python train.py --n_layer=15 --n_head=2 --activation="swiglu" --norm="rmsnorm" --qk_norm=true --init_std_down=0.0 --lr=0.0026 --beta2=0.98 --warmup_steps=244 --train_tokens=115700000
Each number is 50 + 12 x the weight over the matrix's rms, rounded and kept within 0 to 99. Layers, rows and columns count from 0.

# q: layer 2 attention query, 64x64, rms 0.148, rows 0-63, columns 0-31
# k: layer 2 attention key, 64x64, rms 0.15, rows 0-63, columns 0-31
# v: layer 2 attention value, 64x64, rms 0.154, rows 0-35, columns 0-31
# o: layer 2 attention output (transposed), 64x64, rms 0.144, rows 0-35, columns 0-31
q0:43 38 39 56 44 47 37 45 68 50 37 46 43 46 33 45 53 55 65 29 57 43 67 44 53 37 47 68 40 43 62 52
k0:43 30 52 94 71 32 89 56 61 67 68 52 66 64 46 48 26 61 50 45 52 73 40 10 56 80 50 55 44 29 42 55
q1:21 26 37 74 76 22 99 57 43 51 51 64 61 81 56 41 16 66 54 37 49 86 11 15 57 54 70 48 34 26 57 37
k1:32 45 70 91 52 29 83 69 72 70 83 53 76 63 24 54 27 32 33 50 61 69 25 03 48 96 27 64 39 48 54 76
q2:60 63 64 57 37 57 43 55 58 47 56 69 46 38 59 60 53 51 38 59 45 37 37 55 43 62 26 55 77 68 34 60
k2:49 55 45 48 51 58 51 56 42 49 40 59 55 50 55 47 57 53 49 48 56 52 49 54 40 49 56 51 52 45 55 46
q3:23 40 41 79 56 40 74 65 43 42 79 57 71 88 49 46 17 47 42 54 54 58 15 24 52 76 57 51 47 47 50 59
k3:18 35 59 99 68 30 99 68 69 72 76 33 70 61 25 53 12 40 30 39 72 66 36 00 48 86 52 63 47 32 59 63
q4:08 38 40 63 64 25 68 73 52 49 76 41 68 83 41 60 33 51 53 39 72 80 02 14 53 66 55 56 43 40 15 60
k4:48 62 51 51 49 57 54 51 63 39 54 47 45 51 55 55 49 43 52 48 51 51 46 55 48 56 42 35 64 66 37 52
q5:60 44 51 50 55 48 59 38 44 39 56 39 60 56 40 49 49 42 47 60 31 44 69 63 40 55 65 52 44 54 56 59
k5:59 39 72 35 57 36 43 57 52 62 48 54 53 43 64 44 45 51 53 49 44 57 58 49 53 34 39 50 47 36 53 53
q6:51 48 55 45 66 36 55 63 51 53 46 44 43 49 61 57 55 57 52 51 51 48 41 64 47 55 60 51 62 40 39 42
k6:51 36 60 47 60 63 46 47 53 47 48 43 60 42 57 62 52 40 46 47 53 42 46 44 63 53 46 49 55 46 42 48
q7:64 77 59 57 56 50 55 39 73 50 46 50 25 38 45 35 48 39 25 54 56 43 49 35 48 42 40 42 49 48 58 25
k7:46 50 41 42 51 68 51 66 42 35 36 46 56 51 41 35 56 49 41 40 65 52 53 45 21 48 46 51 54 41 52 58
q8:50 85 67 27 37 84 32 43 38 46 70 28 59 38 72 60 74 34 32 76 33 16 62 79 47 52 30 47 81 70 36 59
k8:39 42 35 48 48 46 48 52 55 43 25 41 34 52 48 53 45 55 37 45 70 32 61 48 48 28 76 54 37 51 65 50
q9:66 37 40 47 68 44 37 32 72 49 23 45 26 37 38 44 38 64 62 44 78 49 71 53 51 26 66 57 23 49 59 35
k9:40 34 47 66 43 41 65 46 55 42 55 42 54 62 38 51 40 57 36 45 64 42 48 34 62 51 57 60 44 44 55 62
q10:13 34 50 80 62 27 99 78 44 43 82 68 72 91 55 57 15 58 47 51 41 80 00 28 62 82 63 48 58 41 38 53
k10:31 41 67 94 50 30 98 61 78 79 88 46 60 63 28 53 35 29 24 44 68 56 26 00 47 86 32 68 30 31 46 78
q11:31 48 48 68 47 40 78 63 57 46 69 59 52 69 50 70 32 58 35 43 54 60 25 25 54 58 51 55 41 37 44 61
k11:52 55 55 57 46 50 60 42 68 63 52 46 44 49 47 50 59 37 47 50 46 50 41 37 54 54 45 50 46 48 53 61
q12:75 43 48 21 59 65 20 46 36 49 26 51 32 27 61 49 75 61 64 55 33 32 70 84 40 14 41 35 57 59 58 34
k12:80 50 56 00 51 76 00 31 40 49 17 56 27 15 85 46 79 64 77 61 18 50 69 99 52 13 61 34 60 65 57 16
q13:47 47 41 37 47 52 39 40 38 59 46 42 61 57 48 56 59 44 47 47 50 44 56 51 51 56 69 54 39 35 71 51
k13:37 59 42 46 45 49 61 47 48 44 66 71 48 71 44 34 48 43 55 51 52 70 23 38 36 64 79 38 62 64 41 51
q14:65 56 61 63 46 53 47 55 44 47 29 58 61 41 37 27 45 39 52 51 66 43 52 44 57 45 51 74 65 57 51 58
k14:47 53 39 60 59 57 63 47 52 52 55 51 45 52 61 44 50 66 47 42 48 38 49 45 58 65 53 57 53 38 50 46
q15:40 48 30 50 24 58 39 57 58 53 62 60 49 62 44 55 52 62 35 37 71 56 46 53 64 55 61 28 43 57 45 46
k15:51 57 47 55 56 68 57 41 44 47 61 56 37 54 47 50 51 47 51 53 48 50 60 56 41 39 48 55 56 55 39 59
q16:60 41 43 63 39 53 43 48 60 55 52 57 50 39 61 45 44 50 35 63 51 54 54 56 39 45 58 57 38 50 58 50
k16:45 68 51 47 51 48 60 41 41 38 59 54 36 72 39 57 74 50 51 42 44 49 35 51 56 50 58 55 42 37 54 56
q17:54 64 64 50 49 52 59 52 49 33 50 47 52 54 58 64 54 63 53 43 38 58 46 53 59 42 59 42 56 53 42 40
k17:42 35 52 33 50 54 37 51 51 51 50 44 56 45 49 48 39 42 48 53 49 61 45 58 44 45 38 57 62 44 41 46
q18:50 48 70 55 40 48 54 48 56 52 42 42 53 59 53 54 41 45 59 55 40 53 51 57 61 50 40 33 36 57 65 52
k18:49 52 47 40 32 40 37 37 44 30 65 55 43 50 43 49 48 49 46 39 56 56 46 54 48 62 57 54 43 55 52 47
q19:57 20 60 64 51 38 48 41 49 53 40 51 47 50 54 62 43 40 53 55 57 38 58 47 47 50 48 63 52 44 58 41
k19:42 50 47 45 44 58 59 48 58 53 57 51 45 51 62 52 56 70 38 49 59 41 44 46 65 51 51 48 33 42 51 53
q20:42 46 42 29 52 51 55 51 40 55 54 54 44 55 66 63 57 60 53 36 56 64 26 57 53 53 46 44 54 58 30 41
k20:53 41 60 60 44 52 35 40 56 60 56 47 51 47 47 57 53 39 43 59 52 44 60 65 50 58 41 56 56 50 38 51
q21:57 57 48 50 56 61 46 52 48 56 56 50 41 51 47 51 48 45 43 52 53 48 57 41 60 67 58 52 49 61 50 45
k21:50 42 45 54 44 54 51 59 52 57 50 59 49 48 51 43 47 55 49 50 60 47 57 46 42 49 50 53 58 52 53 58
q22:38 39 44 43 49 39 45 30 38 33 67 58 40 64 40 51 48 53 49 36 34 46 44 58 52 56 52 39 46 45 49 43
k22:61 55 51 52 41 61 48 43 51 80 45 46 54 42 60 39 45 45 42 67 59 55 57 46 47 47 41 54 50 58 60 46
q23:38 55 45 56 54 75 58 48 59 28 69 47 31 65 34 49 56 55 42 46 63 43 45 56 36 52 45 46 45 54 48 63
k23:56 53 51 40 45 66 52 44 42 64 55 37 43 44 45 50 60 37 54 45 65 50 51 36 42 45 48 50 42 51 51 46
q24:46 40 56 46 65 42 67 51 43 52 58 46 41 46 56 72 49 63 57 49 45 44 46 47 58 61 44 48 68 54 29 55
k24:61 51 56 58 50 56 57 49 48 64 44 51 52 34 69 62 50 56 57 51 56 56 42 43 51 42 50 43 54 52 53 47
q25:49 46 44 19 52 52 60 52 36 59 38 40 60 39 54 49 65 53 51 43 55 74 34 49 47 52 51 65 58 43 45 49
k25:42 50 49 48 54 53 43 68 58 56 50 52 58 52 53 46 56 51 42 49 25 40 43 62 54 54 45 44 47 52 45 49
q26:57 64 63 55 49 39 50 44 59 51 32 50 45 53 47 57 51 50 55 54 50 42 45 45 59 57 54 49 49 58 52 45
k26:60 29 49 59 48 52 34 52 54 45 55 46 63 46 47 44 40 47 44 52 58 50 57 48 50 58 45 74 60 29 46 50
q27:52 40 61 54 40 40 46 42 48 56 49 35 66 47 37 45 31 37 54 48 47 45 57 51 68 49 57 55 49 53 59 51
k27:47 50 49 64 56 49 59 44 43 44 44 59 47 48 64 61 37 70 59 47 51 55 62 48 58 51 42 56 62 57 54 56
q28:47 45 54 56 45 65 51 37 44 45 51 50 49 54 32 40 56 44 56 53 52 42 44 52 57 41 62 47 34 38 79 47
k28:38 51 47 36 39 46 46 46 51 42 55 49 45 63 47 40 51 53 56 39 53 51 49 45 39 59 42 53 41 50 47 50
q29:43 69 45 54 50 68 42 51 68 36 54 50 36 55 36 37 56 46 31 35 55 41 48 43 33 35 52 43 21 47 52 51
k29:49 55 35 45 50 60 61 45 41 54 56 31 41 52 38 44 58 36 49 53 57 48 53 46 34 53 51 54 57 45 53 53
q30:48 61 62 60 59 59 65 53 55 51 49 60 55 41 50 47 51 65 32 42 53 45 43 53 47 54 37 63 62 56 44 61
k30:61 69 46 42 40 45 48 39 56 51 45 58 33 48 58 53 73 52 62 50 45 53 40 44 51 50 42 49 57 48 63 44
q31:51 39 54 63 51 42 46 44 41 51 39 52 48 46 60 60 52 44 63 62 42 46 57 44 51 46 54 50 56 29 62 48
k31:37 64 50 44 41 58 65 34 56 38 61 51 52 71 52 41 61 50 45 52 61 61 17 40 64 57 77 39 44 50 51 46
v0:59 41 58 48 27 51 68 59 56 59 60 57 62 37 48 71 70 39 52 53 56 70 23 43 20 38 53 48 61 51 59 58
o0:71 58 43 67 64 70 58 33 43 38 46 57 49 44 46 45 43 59 39 70 71 58 54 58 49 56 48 62 53 57 32 48
v1:62 54 61 45 48 52 38 61 55 33 39 60 47 58 38 53 54 41 47 50 44 72 27 60 47 64 42 47 53 60 48 43
o1:54 54 42 61 50 34 52 56 66 43 55 35 47 37 36 37 62 50 31 76 57 28 64 49 59 57 65 37 45 60 54 69
v2:51 40 55 31 70 57 44 72 63 51 70 51 47 59 37 50 47 39 26 55 51 53 32 71 52 50 62 55 46 67 46 51
o2:52 52 08 38 63 26 66 46 64 67 69 60 43 61 22 37 48 32 40 44 25 55 57 40 69 59 58 45 44 49 60 52
v3:53 71 44 48 57 54 53 45 73 45 22 41 39 38 55 45 46 62 33 43 44 47 50 47 44 61 39 47 54 43 61 41
o3:60 53 66 50 42 68 49 58 53 57 30 44 57 47 54 36 55 20 83 51 64 45 69 65 55 49 45 50 51 53 64 60
v4:36 48 58 43 57 57 44 40 51 28 47 62 48 55 47 68 34 43 38 28 61 40 45 45 51 61 53 60 66 78 73 50
o4:62 49 40 52 38 54 56 35 47 57 39 58 38 39 52 54 50 14 56 38 45 70 55 31 58 56 41 51 72 52 57 54
v5:22 62 54 39 64 47 60 32 31 28 81 28 50 81 30 30 32 47 60 53 50 40 65 64 46 54 30 36 43 64 70 49
o5:45 31 45 46 39 38 43 55 60 60 65 57 34 48 72 66 56 49 33 32 41 40 50 28 45 47 65 60 54 53 37 53
v6:62 55 69 54 31 63 44 44 55 28 29 56 44 40 38 45 63 58 44 55 32 39 56 49 29 53 24 55 55 35 48 75
o6:49 46 55 74 52 53 55 70 45 36 55 46 58 56 59 44 56 35 56 78 66 35 68 58 62 43 58 46 29 56 60 61
v7:49 53 52 45 44 39 47 60 62 50 48 64 47 47 45 41 74 46 49 48 41 64 60 44 56 56 43 49 42 48 64 55
o7:43 53 61 49 65 48 52 50 46 47 41 45 58 52 53 51 70 46 57 55 61 38 49 39 50 52 47 50 25 62 39 45
v8:51 48 39 37 58 51 60 69 47 65 50 36 43 49 50 70 33 27 53 70 66 50 55 55 54 37 68 49 51 56 38 49
o8:59 49 54 37 71 54 42 40 36 58 54 66 47 53 44 34 43 53 41 43 24 57 45 34 31 47 34 52 30 48 40 25
v9:41 23 58 32 28 46 57 56 64 76 77 31 30 70 25 57 81 42 50 38 46 34 78 54 52 60 40 48 46 39 34 59
o9:37 34 54 35 61 63 49 56 53 62 49 58 54 59 61 50 45 64 48 48 61 34 30 41 36 51 51 60 31 38 36 34
v10:47 51 40 51 38 39 57 45 54 26 48 49 65 47 51 55 62 29 51 41 58 53 59 33 53 44 30 47 55 23 76 69
o10:54 44 44 75 72 46 64 60 48 27 46 58 65 44 70 70 66 37 47 81 76 61 60 49 47 72 54 51 22 59 41 64
v11:46 35 54 50 32 49 57 32 41 72 60 29 41 61 51 68 48 59 66 54 66 59 61 47 52 55 58 57 46 48 46 43
o11:54 55 45 40 70 52 35 50 46 51 56 60 53 57 55 61 37 61 38 52 59 47 35 46 39 50 50 52 58 45 34 34
v12:40 70 45 46 55 50 57 67 47 40 51 25 59 51 66 41 35 40 52 34 60 62 37 53 65 51 79 30 56 81 57 29
o12:70 61 67 48 53 37 55 41 59 54 57 44 49 43 36 50 43 42 56 41 38 55 49 53 61 60 52 49 70 60 60 57
v13:61 61 35 40 45 43 56 40 71 31 52 69 38 47 36 60 51 55 49 35 56 49 24 63 43 51 39 49 62 64 38 42
o13:66 38 33 50 46 51 50 54 65 66 43 63 33 51 47 57 67 33 50 55 62 55 51 47 44 45 52 50 63 63 49 27
v14:61 59 62 62 25 63 46 42 59 68 63 75 45 52 42 49 62 43 25 44 46 19 45 55 62 57 40 60 53 63 47 77
o14:60 45 58 58 49 43 72 62 51 48 59 44 55 58 43 51 52 26 61 65 53 35 65 47 59 59 48 60 39 58 61 38
v15:58 41 45 47 56 40 67 51 53 71 46 45 42 55 68 71 47 33 69 43 71 62 52 43 89 32 93 46 44 46 59 51
o15:52 32 52 34 67 57 62 31 52 49 41 44 60 59 33 61 48 66 49 41 44 72 21 51 45 68 43 42 68 36 48 40
v16:58 20 50 56 57 42 58 53 48 59 40 54 56 49 81 68 60 72 56 54 62 52 47 26 49 42 69 57 67 48 57 33
o16:36 62 46 57 52 61 33 31 56 50 29 66 67 50 55 70 45 64 42 46 52 73 44 68 51 52 30 41 50 40 53 30
v17:49 40 33 32 55 35 54 56 47 22 52 38 49 62 32 45 55 52 72 44 49 51 42 47 50 44 51 50 36 38 66 47
o17:46 37 29 51 47 62 44 54 74 43 35 58 51 49 57 69 63 72 36 63 54 66 38 55 37 54 61 40 58 51 38 68
v18:45 55 43 52 66 63 49 47 59 39 50 52 51 63 59 29 47 70 53 60 44 49 34 52 44 49 38 47 54 62 28 46
o18:31 59 44 59 29 33 43 39 54 56 41 61 43 50 53 57 59 53 41 48 45 46 51 49 55 32 50 45 40 50 51 51
v19:36 40 48 36 54 49 53 40 52 39 48 14 50 50 36 37 38 54 36 61 78 42 67 55 58 49 58 52 47 60 51 48
o19:58 47 50 49 48 51 56 62 39 53 52 68 41 34 63 38 35 38 56 35 33 61 33 54 50 61 47 48 46 37 66 73
v20:41 45 30 54 68 40 64 58 37 65 50 49 51 59 61 43 55 55 68 47 59 63 44 39 47 47 56 32 47 44 44 46
o20:44 57 50 41 46 59 47 38 56 41 40 62 45 54 62 57 49 86 43 46 60 70 30 59 35 40 38 53 53 37 32 45
v21:50 41 45 56 58 60 42 32 57 45 42 46 47 57 65 50 37 55 55 41 71 37 54 42 37 47 56 77 48 35 58 38
o21:57 48 50 51 45 70 44 48 35 51 43 51 55 64 54 55 39 46 52 44 56 77 42 62 47 53 54 31 73 31 62 66
v22:49 39 44 56 60 48 45 41 54 56 36 46 55 33 44 48 42 63 57 39 58 52 59 44 42 44 36 48 37 51 48 53
o22:47 49 45 42 53 60 41 45 43 44 24 59 42 60 52 61 53 53 62 45 56 62 41 54 34 40 38 47 53 42 37 36
v23:46 67 43 43 57 41 38 58 46 13 28 37 49 47 34 30 45 58 53 33 58 43 44 46 53 49 48 59 33 46 69 46
o23:50 47 47 57 53 60 46 71 51 46 40 57 47 46 59 55 64 46 47 58 46 56 59 60 54 42 43 34 59 39 55 82
v24:51 49 60 46 36 54 45 59 52 53 56 56 46 49 43 50 48 35 26 55 31 33 48 65 35 50 45 53 40 39 52 60
o24:53 47 42 60 52 37 57 57 42 58 73 48 67 53 41 33 37 33 59 61 33 39 71 48 73 66 56 56 41 56 55 72
v25:38 66 36 46 57 40 61 51 59 49 79 51 43 65 41 63 68 42 54 54 79 54 19 45 52 37 76 29 46 50 41 37
o25:67 43 41 29 54 60 76 46 64 56 40 66 56 51 44 46 42 73 49 55 48 68 34 50 45 59 54 58 64 42 39 63
v26:41 43 38 43 37 48 48 65 61 73 47 29 60 61 53 47 50 65 62 45 62 58 48 34 53 55 69 44 41 58 45 31
o26:49 59 52 33 68 62 35 46 45 45 36 62 55 58 39 54 49 63 50 49 59 52 31 65 41 48 37 45 56 39 41 47
v27:54 47 41 56 34 45 36 43 49 79 63 36 32 56 51 58 48 44 47 54 46 51 64 56 66 53 53 53 34 54 50 57
o27:62 47 68 29 60 50 39 62 46 44 63 37 58 65 39 58 36 51 56 51 27 37 42 51 33 57 60 56 56 45 40 35
v28:33 40 30 51 62 36 39 50 37 40 49 39 72 73 52 48 43 46 74 45 35 52 68 49 60 51 70 45 52 53 67 61
o28:27 49 42 33 39 40 22 35 58 47 55 51 45 54 54 76 49 66 33 30 39 70 35 31 33 55 53 51 62 42 34 52
v29:52 43 56 58 48 55 52 51 60 53 43 46 47 48 59 52 60 48 43 41 79 50 43 32 39 39 55 51 52 38 46 52
o29:58 69 57 57 66 67 60 50 49 40 25 70 74 59 55 49 48 54 74 61 47 67 57 65 40 66 17 53 22 46 53 45
v30:37 51 58 43 49 53 29 43 47 41 70 40 40 56 21 66 26 41 31 49 53 51 57 62 52 51 68 40 27 37 32 57
o30:56 40 28 18 45 35 65 51 46 72 60 49 51 61 43 46 35 39 56 40 13 51 39 24 50 58 70 51 81 46 37 65
v31:69 48 45 46 37 59 54 44 60 67 62 52 25 36 43 74 56 41 24 64 52 25 40 56 57 51 40 50 60 58 42 59
o31:71 39 50 60 57 58 71 55 45 58 58 44 56 50 37 40 44 21 58 75 48 41 73 56 51 54 62 61 49 62 67 31
q32:39 56 54 50 53 57 69 45 50 53 58 45 55 63 42 49 59 37 45 61 45 76 35 46 46 52 61 33 39 45 59 47
k32:09 36 33 52 63 31 99 63 38 45 99 27 58 99 24 45 09 49 32 44 76 67 02 16 61 52 85 37 34 38 55 69
q33:40 52 52 48 53 51 63 45 59 46 60 49 43 61 48 44 49 39 46 50 54 61 31 42 53 51 62 41 38 52 54 46
k33:31 32 46 69 49 38 62 46 45 54 63 37 57 74 34 54 26 58 46 41 71 59 43 29 59 49 65 47 47 42 41 57
q34:40 62 51 53 53 47 78 54 42 47 80 47 51 68 55 44 36 46 42 54 56 55 26 44 52 64 61 47 51 53 52 54
k34:34 33 42 65 46 37 57 46 44 49 52 42 53 61 35 62 32 64 55 41 63 65 41 26 53 48 53 42 45 35 43 57
q35:18 60 64 63 38 48 89 64 22 42 95 38 61 87 56 38 27 47 31 54 55 57 10 25 52 88 61 51 62 50 47 59
k35:06 32 29 62 57 31 99 53 44 53 94 33 58 99 27 64 21 72 33 39 79 84 10 20 59 63 72 44 38 31 39 52
q36:46 49 52 45 37 51 45 44 36 58 51 40 58 55 47 55 53 47 55 65 45 56 55 52 50 50 55 48 55 40 59 49
k36:78 44 65 23 53 60 14 47 50 58 37 53 31 22 73 59 69 50 60 55 24 27 59 86 51 28 38 42 50 61 45 28
q37:47 43 46 47 56 57 53 47 47 64 57 43 38 43 54 60 47 43 54 50 45 50 69 57 63 42 64 45 49 44 42 54
k37:53 42 40 38 44 38 47 43 55 41 46 58 49 63 44 54 51 60 51 53 44 41 54 40 64 44 66 53 57 44 50 55
q38:35 28 35 50 37 35 54 55 40 61 47 54 56 58 39 56 53 61 73 47 46 56 44 43 49 48 41 58 37 30 56 49
k38:47 45 62 41 54 47 46 47 47 51 61 51 46 51 66 53 48 43 57 50 49 59 50 59 53 47 48 51 56 47 39 53
q39:52 53 44 52 57 50 60 52 44 56 40 30 53 64 48 73 57 54 56 48 53 46 64 44 64 41 57 56 49 47 60 53
k39:56 45 49 52 39 27 46 55 53 43 50 49 60 54 54 49 38 56 54 55 46 50 44 40 61 48 55 46 44 43 49 59
q40:82 44 43 46 49 36 03 57 77 52 00 82 49 00 55 58 54 73 72 41 44 24 80 58 50 45 13 80 55 40 39 50
k40:71 57 60 35 37 71 31 34 65 57 30 63 48 38 68 43 55 44 45 58 48 39 60 65 61 48 59 62 60 59 58 42
q41:81 43 43 38 51 47 08 38 92 45 00 72 39 09 31 61 77 65 74 41 47 48 90 54 55 18 25 61 36 40 54 44
k41:97 70 68 31 39 75 04 37 55 55 10 72 43 00 78 38 81 29 51 62 15 15 82 91 48 49 33 60 66 75 68 37
q42:83 49 40 35 58 48 07 38 81 54 13 64 40 11 49 58 67 63 67 42 41 49 89 68 55 20 34 56 41 48 53 37
k42:93 74 71 35 45 72 01 47 58 51 05 69 40 00 78 34 78 26 53 60 12 11 88 86 45 42 32 58 63 71 70 41
q43:37 51 45 56 52 47 70 48 40 52 71 53 51 70 47 49 42 46 45 50 61 52 33 50 48 65 57 46 42 48 54 57
k43:52 44 49 61 46 45 47 50 49 48 45 41 47 44 46 59 45 57 54 46 58 53 55 40 50 40 48 48 44 46 48 56
q44:99 42 45 15 61 58 01 54 62 49 03 56 37 05 70 62 78 63 67 47 21 31 82 84 49 25 32 64 46 55 50 30
k44:79 55 56 24 50 69 09 50 42 68 24 70 37 13 78 47 79 56 70 57 20 25 78 81 49 27 43 64 54 43 52 37
q45:53 43 54 53 46 49 48 46 53 57 43 42 41 50 35 44 51 42 54 52 37 41 54 58 47 51 49 44 46 47 42 55
k45:56 56 46 41 51 58 40 37 44 39 50 48 50 57 44 45 58 49 51 45 50 54 52 54 55 48 49 53 58 38 53 52
q46:50 50 50 45 57 48 53 48 48 56 54 47 42 60 43 57 56 55 61 52 58 36 62 49 45 49 51 47 58 42 51 46
k46:57 40 44 46 46 44 33 55 34 43 52 36 62 55 48 55 33 55 52 53 61 60 44 52 62 51 41 46 55 59 45 52
q47:46 37 40 45 52 41 49 47 45 44 52 53 48 56 52 46 44 52 58 39 52 52 53 50 60 47 48 53 37 42 53 45
k47:47 60 53 58 57 49 48 59 45 44 62 52 56 48 57 33 34 35 49 58 50 51 63 49 63 56 55 54 62 53 55 60
q48:42 58 47 58 48 62 44 55 59 53 50 47 41 49 39 44 42 55 44 51 61 59 59 45 49 41 48 53 52 54 54 51
k48:58 57 48 55 65 61 60 36 51 47 51 53 52 47 53 44 19 41 37 46 53 56 57 46 58 58 55 43 50 64 68 44
q49:50 47 57 50 43 51 44 43 46 52 49 61 52 47 52 57 53 50 45 53 40 41 47 60 40 54 53 56 51 36 55 56
k49:42 41 57 40 64 53 49 45 71 62 49 54 35 44 54 58 51 43 45 48 58 53 43 55 45 47 49 43 31 53 50 43
q50:48 27 40 50 54 27 51 42 59 49 56 53 48 50 38 54 63 50 51 21 39 47 38 33 33 43 44 65 29 40 48 57
k50:46 56 42 53 42 51 49 59 47 57 42 40 45 45 58 61 49 41 50 55 55 57 56 61 48 43 47 53 56 54 50 57
q51:46 42 35 71 59 49 60 48 65 66 43 46 48 39 49 56 64 58 51 46 67 59 53 40 44 32 53 53 42 33 58 60
k51:55 44 52 53 47 45 61 55 65 46 51 57 45 50 62 67 45 55 49 48 39 52 47 40 50 46 54 37 39 55 60 39
q52:53 45 42 61 74 36 55 60 63 35 53 74 53 43 56 61 55 61 58 34 59 55 25 31 49 55 39 49 46 47 42 57
k52:50 52 52 49 41 47 55 50 56 42 40 39 51 43 65 63 49 58 50 48 55 47 55 38 44 44 38 53 63 49 57 43
q53:55 44 55 45 57 52 47 51 48 57 57 50 54 49 41 50 51 42 57 54 51 53 48 51 55 55 44 52 55 49 45 50
k53:48 45 47 54 41 39 53 42 40 46 49 52 50 55 58 57 57 57 56 47 56 43 56 50 45 40 47 57 50 46 38 50
q54:41 37 19 59 68 10 61 55 83 42 50 65 51 64 20 65 44 72 68 17 75 56 31 15 47 47 44 69 25 29 37 53
k54:51 41 51 52 42 48 46 47 43 56 51 40 40 51 59 48 43 47 55 50 40 55 49 52 49 41 47 48 57 49 60 59
q55:50 45 64 40 51 48 56 35 38 66 46 43 48 41 54 45 43 46 55 54 42 52 44 64 34 51 49 55 47 48 40 51
k55:49 56 44 48 56 51 43 56 51 63 46 61 36 51 50 54 68 53 38 48 50 56 54 43 37 42 55 46 50 52 54 40
q56:56 72 56 50 60 53 55 47 59 26 46 51 45 62 48 43 53 52 30 46 48 31 54 60 37 55 51 53 44 51 55 47
k56:52 50 50 55 42 45 40 54 54 57 49 44 44 38 47 51 45 48 54 40 50 53 57 52 49 60 47 47 45 48 58 49
q57:42 37 53 41 50 52 43 50 31 53 43 40 52 53 50 38 52 53 54 53 71 54 45 60 59 42 46 58 50 47 43 50
k57:48 52 53 55 48 39 39 51 49 43 48 62 52 49 49 35 42 55 54 44 56 42 53 40 43 52 48 51 52 48 54 49
q58:63 55 50 52 63 54 60 37 51 48 61 64 44 58 43 57 57 56 45 44 35 38 57 56 45 54 46 46 45 43 53 47
k58:55 52 42 48 54 47 38 55 49 43 55 37 57 51 42 58 51 43 47 61 59 49 46 50 54 41 43 50 48 57 39 58
q59:50 63 54 60 54 61 58 54 49 65 37 52 50 42 48 56 60 49 40 50 66 38 67 40 46 52 60 56 45 46 62 46
k59:54 34 40 39 53 51 59 54 53 55 60 36 42 48 54 57 65 58 54 47 41 52 37 51 47 43 51 37 41 48 37 49
q60:45 51 47 54 51 56 52 43 51 51 41 44 39 42 59 59 63 52 50 45 60 61 62 48 48 41 47 42 47 41 48 42
k60:51 56 42 51 62 48 49 72 56 46 59 54 52 59 54 52 59 48 56 55 37 42 47 49 54 46 53 53 52 57 38 42
q61:47 43 41 49 51 44 57 38 58 52 44 55 59 50 47 47 46 54 40 47 50 46 44 37 34 44 49 63 38 43 59 50
k61:45 49 60 58 49 52 54 65 52 64 50 54 48 50 55 55 54 37 41 53 42 59 51 61 39 61 56 36 48 58 56 48
q62:55 50 51 52 44 46 48 49 46 49 60 54 57 47 47 57 46 50 48 44 41 49 54 57 57 58 48 51 51 50 55 48
k62:38 46 56 51 50 61 53 44 55 53 44 55 50 52 50 44 52 36 53 56 44 40 46 54 45 42 46 49 41 47 45 58
q63:48 54 54 46 58 54 56 51 45 47 53 51 55 56 46 62 60 59 50 35 47 42 54 47 53 48 55 55 48 51 47 54
k63:50 43 45 43 38 43 48 49 55 55 41 42 50 42 52 48 49 53 56 53 62 52 44 45 45 44 51 52 47 50 50 53
v32:37 44 54 56 55 42 44 38 37 51 48 57 42 52 47 56 29 62 34 35 40 46 70 51 56 57 59 48 37 47 60 49
o32:31 49 50 64 33 58 25 35 57 56 46 36 48 39 32 45 64 32 52 63 43 59 41 50 61 29 48 54 46 52 40 58
v33:45 49 28 35 46 48 47 34 93 34 66 62 44 55 05 70 87 50 58 31 25 52 53 39 35 55 13 65 18 21 32 60
o33:56 24 45 51 37 62 45 60 58 62 49 53 42 47 45 63 57 51 40 68 54 52 49 43 42 41 62 44 44 40 44 58
v34:60 43 46 34 35 49 57 36 31 49 53 70 63 46 51 73 49 45 54 44 33 63 55 33 60 58 48 37 60 61 50 35
o34:48 66 34 61 57 37 47 47 40 38 54 46 45 56 58 54 44 70 53 52 57 51 41 40 62 49 47 59 47 47 51 44
v35:51 47 52 62 52 31 61 41 36 49 53 45 55 57 57 45 42 59 45 25 42 50 67 51 72 46 41 46 31 42 61 60
o35:38 51 61 56 43 51 58 57 44 41 61 45 58 35 51 65 70 57 63 68 40 48 49 52 46 37 57 31 41 49 25 64